{
  "n_layer": 14,
  "d_model": 256,
  "n_head": 4,
  "n_kv_head": 4,
  "head_dim": 64,
  "d_mlp": 1024,
  "vocab_size": 2048,
  "activation": "tanh_gelu",
  "norm": "layernorm",
  "norm_place": "pre",
  "norm_eps": 1e-05,
  "positions": "learned",
  "qk_norm": false,
  "attn_scale": 0.125,
  "bias": "all",
  "tie_embeddings": false,
  "parallel_block": false,
  "init": "orth",
  "init_std_qkv": 0.0308,
  "init_std_o": 0.0382,
  "init_std_up": 0.044,
  "init_std_down": 0.044,
  "optimizer": "muon_variant",
  "lr": 0.00446,
  "beta1": 0.95,
  "weight_decay": 0.0,
  "lr_head": 0.00534,
  "warmup_steps": 200,
  "schedule": "wsd",
  "decay_fraction": 1.0,
  "decay_shape": "linear",
  "final_lr_fraction": 0.02,
  "batch_tokens": [16384, 32768, 49152],
  "seq_len": 1024,
  "doc_mask": false,
  "train_tokens": 210800000,
  "steps": 7028,
  "dataset": "wikipedia_en"
}
Each number is 128 + 32 x the weight over the matrix's rms, rounded and kept within 0 to 255. Layers, rows and columns count from 0. Numbers have three digits each.

# up: layer 6 MLP up, 1024x256, rms 0.044, rows 966-1018, columns 0-127
# down: layer 6 MLP down (transposed), 1024x256, rms 0.044, rows 966-1017, columns 0-127
up966:168103096121131084076107110150143129162138104088140188070089115138147096077138172064155085127077128105181195139149131168144111151143124153138162098156054114116086104144132174123127115121174082123118095201137098173151068112117098170179156143080131131157111108135086095071135123157138161097162174154123172082135146103091129104124104128127141125183144106106143149188077132126106138095155
down966:118127118111093124118148149124047130165142140157091078130123175132090143148172139145149169134101160141101134134123142166050103118184178100076101103086105150157112138122138142153151129130122170068099104120109178082113131116104120115118113115190103147136120162085107188142159100100086102146097120120108117142095135139116180200070152097090224037051090137087104133086103176180138072152167
up967:094174079148165074160155132165096116113125141102148163113118158141098119160099110140116119125127105142190080144134104156159124136128072146059094125129154168164145164166101157107179147060164153129084151163078171110132131152143139120112108148163050136129107139033098132075108126141084139147148090080153145141165133133087103144094094077154131157218123103123111094176171072063180141084109
down967:092093213097076088130158159168133188142064180122094153175108163128117116135096082165084107107128115109061139137141106100117080150082167179220120155079151133114128129129127118151148158071154091145113141115137068165099091073111205138127136139135141135146142099131146090104135130061121103124069122061104077094099170152139178187201101162093069143146156087093159170141164210150146102150155
up968:205150128094146185075094115130125150127130081109123147158145146146081134142080098157149166165129198147144164122159104138164170117115122088165117077155149192100121082154107143118168144097150082173133113084118102141059192098113162090158174083148145108136077133109120204044137077107152142099119093115063184102122111087119160092142159111171120055170183105097184115147082138127162173110136
down968:106129112140128122177145166117097131101142098119147104080166127138141085161054184107086111081173083152130095115080205137099106143103136142144121082103165119184144174090088032113110146151148135179106131073101105095120086146117088135133147076116127113097093100159236118106101092151122099177088153083154088173201156168120115153087158121148183150096184149127127142073115124109195112085141
up969:096158174089114143103156147098168117136138161069157126113115088123107148237083112103176121045173163117116130102155080132096146063135095095132136109198201148167118122113144122081152132174168172147122197109127156135119091107111132128078123080017118149184064136104096123214103175068177117113082152120117097118098067164101099135165131090164175122170116161092168159107166089116199135156157
down969:147159154136114136108110153074127161113082130153129119116148136122115179133137113076160098099125170114113140124182105100028185122187110105146156136061123168122147161086170087108189157097150098115126058121160068081164166134125210126099115120155134149127144179186144079153145156126061104135180113076049096139111087038100136168122066116107113131053155179103183106130175129223159141098107
up970:086118126128139113093100097117119138158071150154118130164118121069119124101161118163147144094157140118151130095102145139127107152080149191115137132155111095131099085128103138078128132185113117107093114121156128170117126171158114074161173123123153135070135155141078102088149157172125166162136077126134084095123106114137122125132149122063110165118118144096133153166133082165167167131143
down970:144105112116067110132127141142086135102132088136111095103143062144121152086134134129069097144116144151113133095121083114123122187138167119129122138146211124113193158151106112124091163130121152147146134129142177141110115151119120138122136152161112119162146085157172082182156182125198171091136141136148100099130154136130136151103093121113123111142142124131116158119168116135172058067118
up971:080184138120170095165128055120066159131089129132064170144120149097085119167041078109127165112151120147122070143118111123131117112098104147120124081172113132141166212138073142153139148186125129148164115074062129126160140160116033150135137115130128146099113131109096144120168150103111125101098171134087170102152104191096101129140190135114111146147095131110076130101101051139211120091196
down971:151141135094130204134118162121158113154134126195115124115184092155065056114146096142176095165211113129108120182144100177190106146140110172126091143129108139108095172119102096103120118064131152150133067112133210181154173142171101120136091032113176114126157118171142135174112117168147135137078133099156151129106121113140119138088183070140185137108153143136236145141074189069185121132074
up972:155163085085136217100096070206163123122136105198113175155095107096119163129073137151158132174127071133140158091155107079103110123038091176132125150135114150153136096126070120117145156165105135098190154152184127099201113158112139099071199084110122197111147134139092135114121112140137158153147151082149152166125067134135127097130112122160098134100155049127073125122067114026139126148124
down972:102137145170178179063113167130125101166089146097169125202154134122157091125113105166104133138153136088110081133102137163156160068136144157099059089183091100106146182135170119134096153092137200089094118112173071087127157138124130123073138154144202104127156070160067122129166150116162158147068119078131109126100130159139132160135103143118157169070146099055110069169144132112128169134145
up973:121057147114155186145128107147173135127156040135148139138097099164114156118160192139145168110096089098153108080100142116063128154152097133114137136154068133107111140172119132122157110081142096141118095085114136117084152181167171122135123099123128135197149095129144111085200117061145175184060106141060122111164091108157111154171109097143123135081120123160161116153177203084154083076126
down973:115126154159156083144213213141153198074154146099148116087166140124093107131054160130125144130089095115079081037190162159176139120157129116109114138152141125151127113120073138152110114052182133088100085101098107114071142130124168107100149161188175098190096122131148147112081107147075150124151155170126079109131084143122167126139144166111105135137109119158112165064180129104172131138090
up974:115151178140146097117086158040160108144132081128067117138072155079197128131081132105152124046159078194127188128110125150083141134145134101154069123135191146025162095149066106202153077101092141172162099172150171100111091142124130119138160143132146088148069097146150164087127089063124166157136127109128141151125070084094102115082130136140137142152103170128177134100131114145117090155144
down974:117155132139096124162141121102102109133094113150152114057143132131053098165145117116170122164175111132153168109077155097144079123162099141158158092088127134165128135149183097092135155123180107141093112111096088102155115097116151089151124137121181121089146170140092171174134107136116128147059181148084112095177115148119149130144133101143101115126150110140101144152136205130098074112095
up975:124093126116165143141109106123082154146134134061046148168185193149123186171135056106083140113095103097111166172151133119077180113160154119178173117196116105114084071146101148099124168127128151110145116083061071144106121096106167156105128111068201151145118180104101128121137058136144113091077102149113126109190122138173108130125139084122171138179117129097123095098083097137124141107126
down975:109074060120115117099116095190156151142201114142150145091145146084128131189143134130108132068144112128129094116111105130156066121086099113174175098145116112115137101191134152173129145154148103166053123145112088146184103118102092123167160135139090146086116126095178147118117135075125126131124125135093112123137100143156154177126108162132135128092161126093149104177142157118086192192166
up976:149105150115131163107085088119105105130093128118097131113134105098059073134107139152127133167098124133111154108151089147094100130102155087159124125188118127105129120153063122149132154206135206171172090158131127101119154180157101123105181123133159115162100074156127131137090112152076136149076104160129185175114116184103155148171141100043120115151142124108137105117114166112072086110156
down976:127172068082089136121140101105092157187143104106140180142177108086127127080099120077157161143172150168138098085127126072058161152095092175128148100111128139141119093158079128074167174097134063171135130086109105131099148117132114115118123115159112137089177092101085122112118128127166096101120141127168125121143109129142166161118077211124144120135164099125101124103101119132155099120109
up977:082179115147105105119142137124168119148097105147146134190080134099170105141112099134156145103133166160146171087092103048217089113138138176149110140158091117106131160083112093136134115109149125150088049113116109084146139124129091170113158070140099137148133114140111127115163128157138105211148089142094147122110070197139041130128103134115136122130111110137105151130144121166187159100126
down977:119163135113223137158148126121168157077150188117152082115132151139155141145167084131132152171080140167148071046072163172105040212119094072116141104063161137150133149103155102116153108101147109081146133143187102130162167139104069140144081142150091107119137141116158093124087121151107160104158135140118171079111100096160174123114118091135137169119074159161129093198153076129154090161147
up978:184100148137110197058146095114119109113134194093127156146171089086121122140168041173153161133133157158130144112104119150160132163137098113090073134166063153146149152085114125104175083112110107216163115153096059118111097127177122105104190128160117127138095173105173106157120156137120148117107097140142138176150145201149120136085152080135151087125152095145152119156136157121079119128118
down978:106124121086124117115078135048121134132197084099083057094106142115111135091113099118171162143191140077129109071177126150175045148120137132130115151085149117102113140123141140104121140111159130122086114086144114089085087128171077155107127169139150083109144166134145089142170092081151165131154175104087152125085087126133068176109196149079125118148082196151154144069112138123117178181142
up979:164183124106125087184087103103122070125138135091095156186080151126135057092105123144107086146088127155118152072146125157114110107138137190104096126085115111138118123136072133086088123149118175172199158099116104151117137109108196147093137108074076152128160118168140088112124126127112165112117168133118118166129133158119120139114149138086112113110177087144107167107141174158114101111126
down979:146160119080105123141085160152123118133131110127105132169116169165083166146171175145158133053201181105139147122160092101082125120199172192103163125145115106126091152112125180180112147189050104056129132153179097109130159162131170091152131117204189136095115121139116104129144109106145098116122134095078098057114176168105153127086096156145121127120104090151150088172095175067162168134097
up980:104123157192129085139184178198176130160144049134147139156135084097136129198142110155110131088115134168103105064126218098116154139106188137119140117190194127186113109114105089123176125092105182139117189143118150144146119131161095084115064157070142118153128148135147112166116110141173123084161183112180073116106084064061156125079121140099093101118107134128146159080117174124113108167139
down980:153089126157148075127175108139142116167181057151128169154110139135148070139157132122099189116160124150078203194126138062185109120138117141070217112097194111107136125110159190106096140173228089023121159096120127126063126133111112113120131185096117134151148123120133116099198178175082113076087145101160171098085105088162101162172112132144085134105083152129105112129090067119114102103178
up981:123128128118133116119096115085111102104155127170102133160144159141103112100066144146100151112133130183124113114142087096096129130119129158077110131177123173093103144096107123145104125150159185151150074172129151134141105118116177100133186146204172066183120123207133168142123151123155118134113125135115050101163177160158156126174115124119117107116142115122160142136110092147126109116158
down981:098085159151111131109127116144148167147095158126130167134118200076072157104153142079164088083114097179121142125122067115127136114137095129186146151070101088135067144118171132149112144176093122080094137151139117100148165111188101138116086097121122164107162141176095125102159151152084166152121118110218183135102088115082121127128165104092087074166120081143156113150134131076134149181123
up982:180116140174114071118099130100107140122111131134112105162176127065153128164089118096128155097140145070157086143201117081117159116148131116174146125161125126151109112101160191127141082121166120135112107112134134187108184119132149154098158152065105125120118157133079117131137171103169158149152101118147126128121162121084128101115135167065131069106125116102067130140133156096137101130153
down982:116149129106157141139163136111178125167113138085210139105102126115145105113146148124171153108200132159070168131141143126108076116084147124065173120125105110113127085134084144167138143157183119098157164110137088146139144145157133101199102139153158097115147151103135149128190124153090159126113107171094077080108102122085092162177139146083148129112139111078191159032126096130206137147140
up983:106067104138132071160158149128166173050082132184094153161138128116100104134101174150143093128133135191105207154200112089168171106123093138132102161146142148158179095138123100098116121141117193087142130126108097107094137200187036080125123164078119187109071149173176125119115134128121120128063128046214119110092151095169142193112107149122134186108087163152137137166124145049125117111095
down983:123070145073102152170101169148135146159097061108068098080121133190163189059139083114137203154145127130198160123140154130114147096129113134061085146105115063173106148141132141125099163057120146113119136119147133127150087149176182159098138154129132168067125182167168068118175165130120168130132092128121113104107098083143121134153092137147139139153147145106116101133165167101112163128139
up984:116148179133129117111153154130149081064119129074192132116110088107124140109099091138134104067143126115108195101148136141124129114126094156152125136182120085126116133097136119112113183192102095103158142156135107153109132106102168122188146153056145132143103166124108156046126113138122105178114071109075120071152110206108139100072133135051150128118130153053161168117143129101107164131138
down984:124128113134093097132119140060108107134084160115185096163071171114100198119106173101129094212117156167165094070127159081142097159105168108177132171153118070098178124193155134128162132188175138121136100122131098109079083119139117171116114140145075129162131143079163143144088116145068139164139128148131165146134093178080083055162123110128116135123179077148150132171149140117149141153102
up985:174145124147090082109106141081098154127126111125148153124178181067129182106183119141116141122136157158110124085171146127136091092174092115117127155179140124174122065148148083143148120161101120130133131149148114131124157102097119178184069087095121141139107171183119143143177198138125113118148068158131129146138163085131131114152129116096098043113171171136081087117083131134145104116124
down985:128180071121104133144110148159156126156151157117124124150151070120096119207178082202108124133128134093127190085139135108102124158119134122118151108123109092112139096157123154154166131099118134121116145135115119120131086088101177166082106098138144153047116107183084083157155132146103111107136106104128065102112138106116161154110108100138213121167163093075130160144159126173153132123108
up986:201104157121138087173108125125131120099118162163141120094143094108114100138167137164108121139169149098150082155119125172134138131151193179173089119090150109169161117132139140103091060164150178123088124155102109103171099140120115079145137118103127120118134107204092098048134142110129089120103147078102078148149113165144124210125144121114119111139159106138143138126177131120093142104081
down986:112163110085079101090167209112138149067128091108097124132114164153096126129096112130114145098067114099127148100126101148109087134127060120110148164139111099110095186169137156104132155087137129075097106139133109067192074092079096164080120135161134119061116195146092117208197120117125125076091108144143098123113147216166201189183090139139152109118167136143089106124101132111104128148118
up987:154089142128106141155133133164121156090078137169155107168129174137128089094124097158161118107140160131159151103095145160104147075136090109124089172207095126139135154185078128176163130159113085150103156141149083135140137123136078138149077066142059130159184124139130081099116042113134146147136140123098179152112173118148131080116119132100109197175168165171151102130099112111184099077141
down987:118130106126106118175117128161078141138158103098065120146175145105119163103128182169124151133117095173116112137126103092068150144080091161196168105110071131123127107201091135148141106119134134112149130176091145067127146083180152208076128134159118115139123171144143082112121134145142068192157144117187126084146128110136115182105069132173073122117131090105123176155140139104120153144178
up988:160102115142112151152162104154110120106152171123153097160116150155170156122113170124157135103121133156134110119082107133118135091137131142140109153150147090178158095087105102140171122133114099135094141124134106135159147106100102158168162090138130130091107085059151093140167153074087092127115125153138106134136144128103178172153165150143105054147109075127144132123115061069102144153164
down988:133113064153121094111147143160154180132147072161133102111125128100119167161157126123090133099114119104082131114127164113195163210156185050080174045154116166133137130167164144072067171162115085148140134181150155148148117147115138113141138198116108086164154169131104113140147122128171123185156160060169126160122083127089073139182155091143146175104118151108165101097118108118121129131122
up989:140081121090105100190110154100126140131076124170171149129141138165113174151148135137134171113153132130151088071162155077149145096129094134146101114080129125139234122106109069139145158183142148153095090165131133103050143179110128141121194159098136152161101080154148092196083172132088113107152080130140076114096132100105054119134078107140158123130091141152080123141149167182064179143159
down989:129120077153124120117149105143140158102119043085103133126127091138108073095125205115138102186166129167089170148149091178104102112122153148141120134137109122059104088182183092172177104109082136146089174152082186164155126101123141187109143109070094145160138114146126116142147067128146084117113141147089140138110113132158199135129123108156116112145101146099108097055137151122143162145115
up990:141121176154161097088123202158195159202143107102142091154131078126152137112141107158157091118109146140119109150138112083080093127142036188097135112132141137171132114167141195020153115091099203190160105081144121146106110114092134061197145113130109180128124080164186112131110122192146106148113182043125201167107153186211137117112131139140104085109045079085137109146122107114078055171168
down990:075171104102149127083172136163123120096133152123074145107144163148082111187091131110045154132141123099175138080187107120069169114128152063096072087137111109131044094146182129096123155135137110112146175178094105164097099098135095185092083119145117115175105137117157123107100095112171155154167138123078161138098128200159154114128085108146156121148116098152134154139145158108201110057157
up991:140121112157141121156115128102132129120108097085116129153108101099129139094071181123123178103156182142194193120132077143126112163156079156073103168076104110125118128124103117084121099138084103154156096147144034158107130076125088119111156138084066046140106114139086133167101108129104137112141134169136197108177105114087135154096114147108157114165106150154074130105133095194103089111112
down991:148179073112134116160159182174144155095059139115150136155100134128110201110151116086180150116169142128112109100152073155191099133105207085151130125116126115188100167144150123130123161112176095087095169144089158157093228139149091130157140130119160149139202173133190122118160165097134094139106127154126187106124059066103148184168156120124149119164084115158082129086134090113092138075127
up992:125093091128086117178168139109146110136103078149121111081096081084139091101097120099101175162127078117176149125177132140116093136144148161147166134139160132117177145093157140128129107227115162159126115130131108153175174143126139182131116119177130147110093105155117176103152106119143120134129112120109136122166116097134139121116083168104063139093127086131148121127104060085116112095140
down992:145095104138166167076083170107123093099134133097144144156144141113138107073164129168108097113171160123092114146153116143139148198152094112127125132086118191177076126113104098165145164143097106123098100105109181160105117143109145169126178167032127127109136168194143118127149073086137117106121118114142085129060153106174102136142108127148145129127148142132083132115131151140188138131157
up993:167106131126128070111105139130082133093154137067135184108144147134145130125156116091098136153108160153100200160110061124136157109155141086187165133112088107194107155128123213209161110137116144088101083184161104130190125114195182103156108097110152112009120154113138130147156175206076106149150208126169186178111119131190146114179192135126176149126137126120093130086057087171203101146115
down993:125146113101126112134132140113158146174178160125202099116173134077145200176146092138095127116151083065125110138144119106045086162142114154170116048054130142090053136094106153100116143123165191117077118165147125100157135167140166186087161093143112092079230155102163105162097169129064175140078146000146181113108121132171085135141144148143123165124146117137080119234120146114139163163163
up994:104139127144133158094089142133109091166087113185174190094134150127090120134155107137162090209131154167148104100144130135132079166103150172129122186138112115119150128097175100134116126110150184172124146127086134121116123133169111173124156122135096161124106130145119125105155155143135135100082093116108139171103123149124076180146176108159137090122153089150174109110152140093059103156130
down994:121155118099057140175131138115123120156158122144128115131146106120159099171134169083121104091146139069142158142142131132134131122160042154166185145072159167184098075089118137116160155124068167103118163154176131169142124126097121125128146127134129139143117079158105131133099132189086145065090127109137103140106111080104137122077099179122158115124120131129115135125083126131159116091129
up995:123122118143179146120137144130115069123120118161162174068122091122121064150168143161069181113185123130136088175116118122141122093189163150133121113129126112097168112053110119088135114106152142125133118162128205135073112110180160138117169095191078161115156117094186106090036141122122132118095181124181190161154086142138087140135104119160138135199144161124104086093159072119174125097156
down995:118067158152137175120092175094114135101099137154168087095138149130142189147111158108153098163132185074116143160156092128094117100095145153145119087118104090132098138145143117216100149087103133124139079154171082147153138157133081120123169202102194082116121136105124153128184139123108125118130087131120139089119167121092136156148126138151092137121133134065158111135145190144103159116132
up996:191129093131108092115151090077156113102137144110154114169157110113170118135091141135142111112146190113136120164089184114169144121098126141140152136144137123136116177129151134076138146144147117154086119146079214116120195128166124080141191067097123079076180182159193097154129130136112165131145152098101120131145145143133115110098139073099116199120139058133166179125089114105145150134070
down996:058181092162137106121110148125070120152138175125137100112162151155111088167138104131043106148105128093121136080126108138128142156135152092126149070145172089170137098152102135133087164126138132140143102098110116164141115177052181127076085081150161102144082133060139134079124107137123143092118158149136074144196157139130162187159123121110184095177046087173120124144073151101134136133167
up997:141097111135203124135138089067138118129155124120076051090115125128086121129068102118089174137114150104130138132123132085181137152207149203073119118150164126159110124147107144096107087130180181108122156077120147155167152128113073104058155133129109088127094122125098079104150060105151104149147073139111176151192089137170184137083187156125061109119182100154194131166026093143137166242106
down997:151121140098102086118121119171079129135159161105171148132136080102089111145106117155092109196118125113091198131118048080155137148047099191187141144133133140134124125111081118129196067140114219149101137134179112137102170083133153122135192084193136115177131123165094127119094169190104163116179138157130097162144097104124145112091163166095189095145084157096118088105131130095156134073171
up998:105154129126163096136179121097151086110062101132111112166148136158117110179152120171108089126162172144173113126173166099140135055137160109197077117166124109093072153164156187131165160093086130140128178177142245113157136151139117084101161100131131132155112124094084102130156104125119147209105138137135180171180138146124145171080105159116094115134158131158093164113118075090144127189151
down998:108136196145116162135099153119113105123117128111163140100185101138194129164104110087141158109131126103132150109143117139147101057148097111104104145176108049161116148135182118121170136140076127169143090118109136121027089097155146104112145125200094088101115133097113100139120053119172109096099165173100038146178116210119087089132158150156085133084195135180123107139145074136127165171163
up999:092173123212147162137144129098128139126224118145121140064146104153069173136118057127086106136184148151082140138129129105099114061106084104128109129116114118098100159130100126145123127117087147140168135133109168131097151106151096068142104108172110171104127105105124103120151137178113187135069074177159109108172125118141130167148106103120127128147154095130129111116152134154074108142159
down999:128088120068126093129135122111169136112099201085185172173138197173109097177172169104128134130107145125127170081129088158144137189052149134112131180159142157123167121074108099125103095119176136107171206121110154153077080160115123096122119073057112104100045127116138154148055081171137133094113171132150157182155110125137094080118112161170105160133102112110110143133100185171105139134083
up1000:143180120125119038171129118103123122097141119144125075131210090151141172084144127105133128125097040051143188158180131148159146146115140135179092120171176141106105112092147131118125082083114174065091074074125131121121151143082121182101131120171108154192165144154130128126148132081111125161160168092090142092156125144181084078080139150165110110102098127124149163130125173104076065110053
down1000:143108167079119117105130145101108139136120089124124102146178087153194124126026078082076173095158114133114120145133094124090107084153118145139128098195162115143156087152150127110154119067131142082152125118119066149114084104145145092194115094193077151133118132141111092171133153103123087125172178088100137123055176118176123092128115168107147094090179099135143115191198084196143171122174
up1001:111169084136183126126089117109125158125113176118139144099128114147120095116191138130107177116130149135142126107127092111098159127131133188166106085142148109169187075108137158115212163161159134157148111160098142141120153148151128126117179118104172112131126138096125126093107106152117132145200125117163148173107121086114122096143071149140168116106155076163184073085118110064090118147100
down1001:181102130159096142141120078125105157155127176107174131122172145101107145156109166135177144142145129148138146067069152121107119126141092123128094168126072135112141098111133127175079088133094124133146146101103152198150109166119111083094155129136163170099133137130165171124080095089155177093143120199145137083124163157145095131102122154111133126070130151099131077073077113095053146082161
up1002:145152120175108065092165109097172133127131104134118204165128112110074096101143129092117137143090085115164140104154141145054111118132079210151162160058139137160103109125164127139123110056160173175107116075119118153214071069182116125116131138125072203122196123088126108090113151140173055141157168111104140113133103212178131106180117174139104147124136120121121083135116157098068144106115
down1002:143193172157089137082090092204147121190130081202149168128097084113124120080122088152147029184102117039155112154148118142044115126102108185087156096175111151138154130166120151134128103131141138124178123084176128083111093116089171125175144135137097166095129116104161143127134115160150166103071192197090179117046135149170110054109109185094145106127116117096095047137081110175147152072132
up1003:136124130180127123165082088115189174060153072161117158164149124156098128091156194117136082131118145155125103131106143162129108108130124149166127168193136143148157154176166162158149120158141115124090163091093160132080136090127095119164089097181113176111125105136095113039116075143114109101091089148120116137121104083135134156119119122095110135173156138187084126153099109141154112137137
down1003:140099125150132186150168188085088101123151084151119122173170147134134080125151119141133159166125142099071150087120106114134157133085126087150144141163124159114166131122120123100177107092078110118109145095141182088168116097047090154176110147138113120164127134088091050138109051095130155137197139129178160166195114131159104161114110193118158135121134114047158108184087145235193170163116
up1004:145105161064114131142109140146114105135138082142128143154111108140118108128109113117112160125098157127137135134163129049143132118195144140115171127192055106139093127138099125105107090082161136162183152161133170095145133048135082212090153122102083160156066140112123165165079125110099110168136127111098115149132130116105125067165066075155095136149155141158099076101117080101138154142153
down1004:106142097116156113172112141104106124120186159110124102155096159127140075161061158150063167122085095098172109094061160160105138098112111134132124108152140123116125158088120124188123090160133101155124132126184140136134085078118083101103132121144137151172149087152109107167156093079095188137109121105165088101131145101111158102156146107135168103096165118074112161178126122083089101172099
up1005:171135182126104170124170099135138104129148129160108167084139126109133085073134115147159051161116163140126060063162126175118161120131128079121165094131186142187131142145144134166120074111135136100112144169149161149069117149089122161144213185074153090097089105133137097098131179106137136181073118092058137115164115110133155136089135090066109141077132123141134142106157174157111067127190
down1005:095123095111144121066068172116130132112172149097097180188098079142153081166209108136139158141127156067149167148151153135149121136125073058128134119124132195168132116064142136088075122151146155072123129101204169101159141098090097148175165140105173119112158178107145173153114119115127117101150117116126092125082158153079130123077097109093125168111117097077148146105170116112135187159164
up1006:146148107123108098093069092110163125138091118111110186114113139150141129164100148164160169149120163129132095108129101123125142185132161150075088109145086125109149138108132173127109092129189077128092129086144143120147092121124163133137125106116181081142125158114111157120091144150106096176116150118148134083136099082064159172179155151138100105139148101129119121175102146116117135063117
down1006:177140131116163109100125184122102115088135074127151101125145159091146135134150132096071100120129175136120126153116157156114113121104138106133149097133125092153150158170145065130119140118080121103163142145168082109114107105110128086069150187102089121110148150156112153145131170101185168152090139146152122146076128204157100116091149071072136105157147144120130155099117115143153101175126
up1007:133170162140165160101083137095093081165154154096196113194153137112162130174117119093089109102088170164103107079124138123171075190102169149110160145157144113109179096076150164108155085093113071119180052084126143086123170130128099077134171172163139087078081188129103135087112104064164114155104143124123166160105146165122076118142122165138158098128159144081183129133208149068127120118129
down1007:166063119157136087099164177154114118154167118142153077123127094126110099074182093128124148109094086081152175062111117120087184133129120127138114110154080157125144115152151047108144106203113086181084138146055135231104115114136198117128164162097146189069156136134085130109138138099094158089102144104136090138180154150131141167116160100144086151148120132134184093149124115139093076157106
up1008:100078175108072137068146145090087073160130143149116096141083112142208132140142139112141135111112122138098111082116138173128088174125155079224142103171107113184054124104155161128176077163155116128143146188080133110170127120097149111122127148027153126163155173179096129130112100137150159119106135115126137050163096102154162128117201120086105091090173142113151170145172108124128119195147
down1008:166132116213123133141180082142192146132098104181144133133124121123175119055124107139149115105132139132118133166123113115109134168120210141087080147155153148143153182095150120134121161143030126191193152167118155105135100196152100120178179102142113146107138127093115188183085141125162077129087143145080124154125122103145093151108069135109093144129127132142121088136084185163169162076170
up1009:136142049114136154107148122074129089122067072105086153119066155147143112106138168126176075117165080151085155152162159109129125147127133163215156149112137152170120114080160137179168114121160145163166069046092153130132147130164103096141135165181181090163140184125172139131155140128161121086114161149122076098149145099094105123109124132129069069155120154056170187118129136146065112083127
down1009:143166103046132183201124191155132112086107108000101090121155078184181108199093172124075124117078133129153150148147118109132112123151155059109089130125151148131118226126112113098132138205139099107103151127140153142147105080118102128133102075134114112177134124130114166138117118131119122158088107171118114089077151153165140113109150172115112128088102177159155112126131123122124159116194
up1010:121079135107105121131069146157127079101099073092157132183152172177144144144119121104132137118151132114184129114090145100073124140137107123096071138089099089139137088135129173125087097119165177135163138110151090157114157151149130125144125043145084094139176171160143138108114065124118176093103094122076053145105123149172055053048087181159151141195137172122182127160121115130132173136093
down1010:066138077106186077112036122153095101125142145127114140110153116126092094181096180109126147168152160126118147084140116179164099144158123131101205129147147142088143167132095137138134126131129098134157107151144143138134101089087151141181166181132089107126121164099116143104138136144117167143135117121184129086084174140116136167079143112130118127054128099103144137099136111155123113099153
up1011:166181147161113162158170173106118172173135200131113113142200134127164146131147156129104135134178130099054111087109086143125133132121115164098138147148037138115148125122155140135140072144142183130133153146100063144080156151160113147155090116154133122137118091123149076184119140129095141130134090130129116199133169127094196208087120125125123161193152132125096121088175150123155096122145
down1011:132094104132167109078151081118123124120145123121098141087142110184072126027205152115133165106139163141156139130173104142094168119130112165155147113176141078160097116088122147121125079110090090145101101074090156145119146120162099073126145095139107183107131115169143230118126126111145116131186109133118141128157098109135136158078111159143164187117127114119127139127118114132126107174118
up1012:125096121133127156127161130149065098101119182092199148141077104116142140122151119101127157122126108099136131136098163099120099124142128074124138114127085130150135147045101144151134083114110170139116092163153155095157080092155171117153120136119130120139128124135107142124146094151137168124079097139130130109146140133140115145153130128170120068176141128127161087099186101122103130114106
down1012:141143131132107090175144155096156137151157097140117130102158108115153141129091100141106095131181144141144154114110204207105162094129147169169109135116166128115104154205117140146122127141162107108139099119149152104104147179102101132111157116132125076145125161135101139129095126131140131152122108087147137111131075114099140146122096162118132075117074127086141153156112119153085088169163
up1013:183101080093135103121175169161173157165090211148119077119116061122136143145156066126118135045091082139120108127099144083106129139125154082133139170106081081149154086161130156132110100150112114098093186155088146116138116133130112099093121087081169150150134124218152102196109101163079114122114143133200167160147083092173116111119147148061155126169113152154150078133095094124138164078186
down1013:091163122066105073142114121124085141124140103102140063089128165063172082071120164146141111111183163139142198176089167122131107169148101082141036116120127083095099138085188114125114156108173198146137135117134067129073139129084119125144111194129055113135122136124111111141174157104159096118141142154120137109152123151120135133159130165121106121096097133119177146096151212129101152176116
up1014:117134186148200183121150109161122114162155146112147127093145095111116164115131149140057146101170167157099042186097126111102125171104123109168037155107114092173134169130159150141099117114133120167118137132136094097128081167231179161130121080132069112093148153125183132143213130100154060154100127058117085099131082098141159152147157169064144145131081156118124126135081134183082121140131
down1014:119157109172140096124148086142073154132106109142155054108129163111127137180119145112143130116124161152150117165148148123090124168120154098102112138100085102154143139151084150125134131150131156098135084139133081127134091106131121164123133174159127100089171142199105123128148052139153155113147151069128159119065143146138142101106123146112090104111155112160057155123166059171107137084119
up1015:121139160160149111172194154163132090129161162152113157184153146175123129114115157106179128086161152127128087123162108138104178110127151160147078134135074159117122130143116096113161113089138099148082130154100144146149090108109175101108107173124119146169119133094149145091048125118148127159169145084078088081107207103171098084118154136125140123074036089173157067114104117140193139100090
down1015:088220101118147116090112109088141086102160144091129115091142119147075109156148105101088121106132108062107203091134141107132194149161148135087134100141108110122150063101131154137117110175155163147120170102084136125179147112071099077119094174153107119126164155085136155118139131100117082124114116097155113192101142080144070204141116147197184114126145131123105089202162194181104092154164
up1016:067123165143154078115114125136112116157165165145149086148129111085091093194176145111098119159097149126123165109173137114117116125161101146116113106152123102123069104151104100157117157110080045140085093124082079171105155099121063099123129163106202149151104174060106155146171082153101135088113113067149172076090073187132144118061133194127155129201104142123155143172153063105151109105112
down1016:070140073149118078144137142099149086115117121144127110083075124079179146172181164098217080165143120135154097120151154167163088158120068154072117161120135171119105081136068166177121158096129154105128110104170102149104124089131150136130090129171134141157148112088114082083074107132082153137153144111138157104112136115149087108165182143090098132114146085157096104149147098164140088189114
up1017:159149136159146138072149179118085093145072093107109147156081115140138152125162120118092136138169122129113154090106156167050158099098109145129087152111104092092126209116157137112120141091104107074154084133134093129148101112123118119112140174140116094139086125108185180140154140114039180138138123060154144135128157134151163149119104131147147096136187119077087114127112107115123145133193
down1017:187121147110105118155077133096157110149075121117190166097138142112114130145092123121093167190125111143100113117111169136123141176080113130115109150115138137126094140124171092132131165106113146140164101152141082077124114118103099128128107168107065156094151090190112154170098103157107104116118131116124146154072183093114085122123173073108127119143123113110149179161041152121137108137159
up1018:152076100140129086132136152112076062120122187087139132126088186165159073153114129122115172088161114105162126105092113183142162151131142139141142135161073147176150067142164185181142071140134116155183098128085154150184082065110124157115125147173120139143063145091136118110141139118167152119079125147084045142111124086113145153132156173119082139114049135082137174162112111149098113135081